Part of a small language model's weights: 16 layers, width 160.
Each number is 128 + 32 x the weight over its row's rms, rounded and kept within 0 to 255. Layers, rows and columns count from 0. Numbers have three digits each. The size before them is the row's rms in percent of the matrix's.

# layer 2 attention query, 160x160, rms 0.209, rows 0-63, columns 0-31
060:140086139118127103118140157105151147167130134143089127096130154190116155179115182132175079150173
058:137117135058121091115138090149072118126156118202139110105150142161139140198148145184112089138098
051:065128132113159098156218174153101070135101157122102138125088116178144126099106094103107181128127
067:093075137133144155121147121182160105117191185173186134140124082140107152127190125101180138088158
072:182119122086194161106057157079060149103162122111139105116092127084173144145087115100127146181187
057:091199094144127106110138166188070124112126145094136125148103139157101136100102127141118144091109
069:119146108101136172161170176139172105083116142144099211181088137117111135094113072130187152134198
062:100078179123064175179039122089184171141180131139101171083143166111095118153137101080113170119153
073:090120055165073189121149104142097178120081123197114094148175109214074205130120140189115066191132
082:190098129147079123137095130108135206118121124141138190140138088096102193122120119093133135092153
084:123170143126174104160163146200075075068112153081139056142152127100201056118146090176149107175105
079:133184114135128123116151115103149128150136196114125191143167116159142152135184126207071148094146
075:163078118153139090136082141127085088133099104105196162107090142113189135153156112076102149161109
079:121109062155078178130150109124142174141096190125190089111101140174104159133105150124115135139180
095:080124138083175149159147139155101153110066123157149100106131143127093088130113071112156103093134
079:109063121133109097137113125157127180209095195139116135091147089077115068142111095102149141120193
085:101123140099130149143148172159103093155153138155151099108179119154121124119105175116142145150123
101:151103075076132173109137182116112108113131165100159125108101099158093159097107172119033136162111
089:171145131113113128082112106115128178072102097106115085114155108085100124077055057135112136117126
108:089088125136136147175133102136099136092201164187105170076115136182106150126118211130130135204113
108:119146123176117051136184109137090088046092115099110153153107100160127113134110153182145144055136
085:099152122097124126136152070110195098081154105131113144128053175138113146124157144174137158170102
086:072164093133152131146116115150135082110170110150181211132130152151173128057169202098163157126090
090:141143151159112165077152143154050047186070065126106116158114122090111094123154136132137085113115
089:109109037100119110075124141137160162111165140111093122168082129138151117069152215118125133084146
095:167080125094117155067138119144162152189082131077122098139177138108167075131149057100085130094162
086:126115107182140106079154116190135112132141180093080159159087107156072112151129124171175066090160
103:079112114150124133166079137164065176076123153118139146142115167166130145151174143143103157093130
104:106136128099155159187083085148192181186104202168156106167105075089097123134156091146108151151144
090:125110124169134170143097159137155166098071142112139096098128036034152131177079101120053137154125
097:146161131088165101173136100172089116121208139078190200118102171086134126117135174143113079110120
099:116158140127132136136081123152158110127126162158075078172079186167125144107157117096170109110114
094:181078111188141128144055133132112122050174104123151143119135167119121120088110158130154143121170
113:139098125169119186095163052126111133156177066100165123157117194117156114155155156169186141135129
102:194090135170163100226131184189162117122100112199120119101140168128106148121119105105169104126118
104:148122123122156146079130112062101107171169123105149118109078162103144114145177174147139100047075
081:108153144145164152101096109132108152180139069119184116132088185094157073134166181111150107104089
087:130156140170113152098153099099111141174121124120117150186149123110132096125129154183140168150189
101:138139127184117119082101087122085089104125113159140100113105155133131140143162164089141148140092
084:132109133152106100153155111130195170107157103077136084150185164118144111131179095110169146150186
097:115187144133090129141183090116132167117194160149135116123101126134130101181143196109179152116125
096:116130164123108173089135149132136180127092114092101204180128067195115157103094060149094107180158
110:100107135123107157110131098090123119068162168124172106188163138098118149121083160117122145177107
088:116122093169070092129103110169127098065182156150108169137148107139094220117093122141183146187103
094:134162066185119186140141107122105112096144113142119152216185126148199176087106099137134167138126
100:144135142131107177112151159116196176097125087125125152136103076182136115133131127148083108065091
085:143078120092128113189176126108121177092175107159139149153086147152099143138151143147184147146189
085:157085146168060113129141093141139179107133191141149062169127159180171141120080076172096125090173
099:152120101154120106130136130111150148142167179145153103147157150133126159155127196140116131174108
100:106095128141069125136135142138128075121132085126117087077158180143136154121136182115139232117151
094:165087150140093186175081134164143107147118081129142155137163157101090173106136051155128126157107
097:101137092154125186132211111094107117185110131101143094154055088144168111112099036170115142117086
102:151135113079147172166131118092140111152172163175149137112122164178107146117104148144160102152070
123:157148144159137083117132117123152124141102118098132141101198109102132101177113163115122131183128
097:080135114083131167079135092070070181121149134176154182118128097127167172124170092070162107094078
095:105108102134225153074090072097087124119178131131142116165101166100061120092111155073135101126175
101:121143124133172106148148095106129117128147129181177126123075109110162173109142072139178069111094
105:075166095123207142053123168099170105167186137139115134103076144075147124113176113116134094135118
093:147171112112120099079099145131116141140125130126100133151149101078167108102081133139154134178098
094:194115122159086109141099091114100134148146116142183136131137187137153136148106076148130155124049
117:096111109117128135168086101151149139078142138136132143128110073146072093137105133147144074052163
094:077151152185082083124087143135092114182088126097116138161122179090107183103123064129165123145150
123:133156129076164136184115198076133098137087148165169134110128149093160135106113098094132078122123
104:160149194112145110113138118136135113088177113107148181083179134124139147159191161147153121132171
# layer 2 attention key, 160x160, rms 0.198, rows 0-63, columns 0-31
063:143150091105124083217145100065212131102093156107168112113095098119124152121069088117120184111161
060:161137171154136172075139169124106157163132048121092095141152126141081114072113150160147100113131
057:179089164111113129172168096137090112129131160119166126105182106113121125150031094101137135100186
065:141138093115137093132131141199158091131157148085090168090124097058118147154151075124066159205088
071:080134122126191150108136098154106133104100138154175106108201146140069100088111128114183150161173
062:145143100198190153112170130126158143086180125162145150100115091123103108069111126138173058100149
071:153159077150073152131133185124174076138112133089170128125102102117146161128121129180125162156130
063:145143152094129098141154171153148114125137064144142123125183121138139154121091073121111092110064
073:081141124167118122135117140136173110131130115114128102090118133136140116104086101141111177109108
078:090070174066183205145049140132129163133161096159135146124111175132141056155124032116097065141107
081:173121114113094102179127162124143163200135196077148109147080150148079096147119127158110153067071
073:101131089164096076087093089164128111174141100125131158170170093152115173069127158155151224128129
086:154137103115092085111130123141156073146113144122168112178172137128143103090108123109127105158140
086:109165155161142127136175112163115126085148067035128138122150172101164175095136131191144156121152
091:169146105150149153151086127111139113148161194115078143145130103201105124116125112108102135140088
082:156130178134106140135112136159129134097073135171093155084096149122135141126101165075099126190094
074:135133134141103159145072105121116164105129100157138115141131163151157189133121089127084101098118
115:140085137146160182141080149157154097143110092170176133182102112141130128142108061100134113110121
089:102185155168087159163126089120115135159081144110098086119090151129119132161140135089068178203084
097:145080110146136179166117150169141174188124063137109149113151107148158117102175162122128082080201
133:155128149152130101080089153150142151171141154116156136144111162142121173118113104139152118120124
086:088136107116141121134146183086130155159094165153137121105122142068137135090097139083128164178139
090:122043150154138089098150164164143152084087097127116090079156092118149168135173131144129108114119
092:104129134145099149155073128162098095082134118116130117096119140058075132152110087110150082118106
102:090089174131110074127084121098202173144156061097185109143157061102114124126120090159165115115130
097:117115128147182190110148123119121092095108137149138130117045163106115099138167146116132144192141
088:139215168136133103177119134139042145100086158160151172112114128133142110139136133155155136101146
087:089117108148130143080138170103119106197118129158147120091105100090126122084174121136140126153116
092:105167124082141161105152175128103127157149162104136098146070114183115112102149118127093140128132
099:116101112131135156129141141131133170100183166108161133083128181204128096116122114180138095060150
092:111145137095120136123097124168126129091162100175139140078118085197141117140080155111150157139119
100:118160103091156119158170132160122119139157136073099092157093114064152061116138182125133152169093
101:138070214138195164182176113081106102150142152061153111128155104144091089155166114097146114176091
090:157128101097098138145080172151143136105129152117060099146165062152183131112123113212145159123115
077:142128108148166151082196136099152162137121131176142114114135179152075092148127164165084105149099
096:152117089130091151132115114131116195118128149152155150105094131086140136101166128080164144128119
087:186125113129134211124082164159151130112147118118108139122141083161150135106145127128077126115181
086:131108150096159129092159079154067136108135102057152079119172099181139171167072140114058170114071
112:099129134166107179142120171136168132128153157135087120148152126189131081090123119124184106124132
080:178138091125075116150094085151154138106149150111119147169114074156124200101169136151131105176104
091:126121141152203132122113200170153091116070174132130092128145099148155176105149115097122127136151
117:121147175105134099090172059110060123110127132046134098119114146030164137144127155101171140121141
117:146142123112083094128146099098075092165177129156152135133126125107127100138053109152171162110116
097:090106110135137093086193076107108119176137173103151163135109147096128130129069087136143096136125
100:065143131144126089129121102132115094144121177156125140141172166055082123149128107120134112169129
107:144130160094165128083097083131093081162124114101162131122175144065176142135172142074095154121144
086:162075171130199088126135093086126108164094175089159137160120118127160123108095101170139099149101
110:172133123127094152219137125143131157111194185181136192144160133125135121145082127174139116151087
088:108193146172108113136107118150136126058124063171111104160113079106177103161072073177109193147108
108:184169180108139082099141077093089131103091113091108183154117103074171122120085080151094116139155
102:068133130125129181106167106112134103140189097131147222117125057068110078152067167121129153130134
107:174072109145134086122120143111166122113134157149159160164123109194095184154118153066125138132126
098:159126092146106153078137090082076161106188125150164150140122108147097113085112141129074168107111
105:139185130138077093136158113103138133122076071090070084123167071143157181100148100104041119086123
093:138040086111127194165145175188227132105130141152105178129125061193090135136138177126126121165087
103:194182142059113188104128151211072080114106119120111104174068117078103168143137080154148111140088
111:119105091166128187115155157135137128107144160099144128138129162194116142136077142133030112089105
119:151140118090039162164135156129102192118167117114147166166135077185118147114132138149120151096107
100:155150162169031066124127122084145106160118125164092099108084140144134109162116101073113104134115
098:109078126155124192093149115101121185170090146169139139143191164173185189123120142170091145126070
107:136067101125097124177116148159177091118147129113151181174091139158129122117095145130165139222082
098:097156093143040164138164174133167149108130184098140165135100101171161116139123147132139122151107
106:102094143169101154065129054133143148118139080067119149124061167159150167119117094159135159103095
104:141181075123113165189152117150176153125138154116120180125142130178154156106176137180159162176166
# layer 2 attention value, 160x160, rms 0.242, rows 0-31, columns 0-31
081:175121161161104124141132087158168094060113120177134149157103195114167080162160153125118119103100
070:062175142072143091150147145126107083088118076136140144139115104146126094126153154083149170186161
080:175111125116132108060150122100137151154106155106093134148086109182127129188088130134203111156159
069:110097173179165123143146135134108086154122141162122153121180087132143102095066112071161113128122
084:018068078163127122169107099096122142142160073102142136094157092105117100128096099118120182136118
084:252090157163173146097105144109162137036122179147100116156066185192110114149142122142148090097095
066:072106157141172126142126036119072147121154117136101139079189113120042122137165157108120138077164
076:142130101148103108142200148155179176112206104157120105136120082118153092062112131133122149123144
073:104130157157134141133124132142138110157154126093146044107113147161073149141145116153125203152124
084:075119109153104134105161099155142117154084138092175135098163070135095159109131086183095140188143
077:134125108112083112135116156131127078160165136186156149162115120125115163115142153107156123130101
078:128160128121088130144118114096151096094125076098113115075103113107106167123101091126075177162101
077:125136162128142135149181165127143111076113096106164133161095139077218118149149136098129104158193
075:219154149163129117149130121131112199099114150112136122200093124183144107175107162133113107027119
073:123222152130096113060120148137109141128121156108115036130077088131037133094157121141150121111144
077:078128127176076132141133181153134143101138171117131138153153052146120059112161077152100081187191
080:120138088165140127061098121088148065159121150063146093128191062124133125115151143125110121182139
073:061146149104149115121168134103137105138165131091168114146137112107121124120151104180141169163156
081:135134133158148110149094109031080112113141183072134150090120106129144121179110130129103099136139
071:096120101164138137121149133076144143141134141091145153129144094085098109084127135104092117148102
081:160178104092092130084159125151113212172172105125180122131134120078136094076121118116079182165130
067:115134095125111035155182094115162212117162119129137168094113127103157144157167169081064161169096
073:099139089122182114098132148118143111115167159159135104115110110141157107134168136121149098166071
076:153107166149158091102162109090105107064144090135137069080167113122112141061077094149163179237111
074:104185180091159127126111131094151118090120031168139082129116095084097142120091148138159108069107
078:121122113122118141180155095134199163110135143147176159111171148118152062131174091103166120128156
083:077130156128159069154119167139107141145123136215059106060112100067128143110131156091098156131121
086:107132141121133160091107109166131140151122100138095118088141087101179154095152121128126091166145
073:067101124122137123149093064143065114127173060109106153137068142104130157119094191141124148178124
086:136134113123108176174119121142121134155099103140077149143155078136112117106113115107175168135151
069:190127112182152158138111159183119118175045141148105129068133103166061181109161124130131114152105
072:173121140144140128132094126087197094080157183069144164095157106172083150114149105126116134158110
# layer 2 attention output (transposed), 160x160, rms 0.296, rows 0-31, columns 0-31
089:197127100140106120145134096124141102133108216125161070154098117102144039177111180096175120119125
080:117103077057129190133156111122133155146153125134084163117133130179057091131070106102106125145125
089:130151107168153133105206176153156093118152161119094162070139136118085137144166166231174102115090
079:143160126097138143210098097158100139178154128106168108114111106166117141195165112099159066140106
096:092130200158133149144129180062132171150102118134091111148151129139123136077180120172117160147150
089:228161158168174139078146133177134107084127160184143111069083110141152147220103134138192117095125
084:111038170164123137175111101133113112127137119133111055153152155170078100170118191193122165116137
087:143138131133153149134148094115114112125154153098141126094141195106106162066153088199113097154042
081:180138151111106099137153166154162154112171161099097210107069092102045199108118110126130159162054
085:099151141081196151069112108125167139144092082103127130124169125117096137097174146157101155195112
091:150162100152084150077147157080076111172073125143113088089109141118081117083093095104122096113103
086:101117165148095122173117136131101208116133112150098132119107116094168167130125164097167181140154
089:167159119153122140135129120127099126106099141109112119118177122094107087208099121095158143151144
085:209093112155100101114101084150157062050167097140131180087160124168160159178128120103066083172133
082:177125125185095120120172110151167152113147140137101155065165133109163116116163108094066131148162
086:090168163145115143152139151187204104097075112109129140091115158131185135099132103130138107128081
091:128127130148114123081099150097178144149089026121127163138145083109118128103168112142127072154144
086:119113174128173166147090134140137138125115139089142149120139085083053163144078105121182096144134
093:085074085139125157119101118157160130125112123113097148153117137136157123129162160074159130105131
078:168119175163140139176182063102148130173110109132122104137122119079151176108144160158062122170142
089:147147082175113115101178099079096146143141042175215189110207061155113133055101132140098118167175
084:110155133194135151118132106137133068152132125138091139196156144123203190107069135158081160097106
085:088130106076173096137132121080109106134084140128112134118161114117189153166113100152136139167119
089:194134143086159214153145096180114157136125113095150156147116110146135166126134103105140127139070
078:099051155096127143117117127108118134128140127195172093082077157097152096089160158145066126141105
091:086082075162129055119113108104160102187105160142165183180155124155138143169077071125122177170071
090:103100126101164145149079111105088101071164111133167115190164144099089161117104138101114146071114
091:152157136091141136104111131102124187115074085125123170149128138157087135125146106125094189103123
088:147122146087153119170102055128086111082189065085117109072085103105124143102166137146158133127120
092:078187089100086160106108130093124112115127097135083139153152133156146105047153134160091178157136
078:092109120138147116128109208126140167140123157164097169125137140154134102090174112166142107156136
075:091067162158165149084140101059121117136122124140119138138072186162169128112130090136096174188116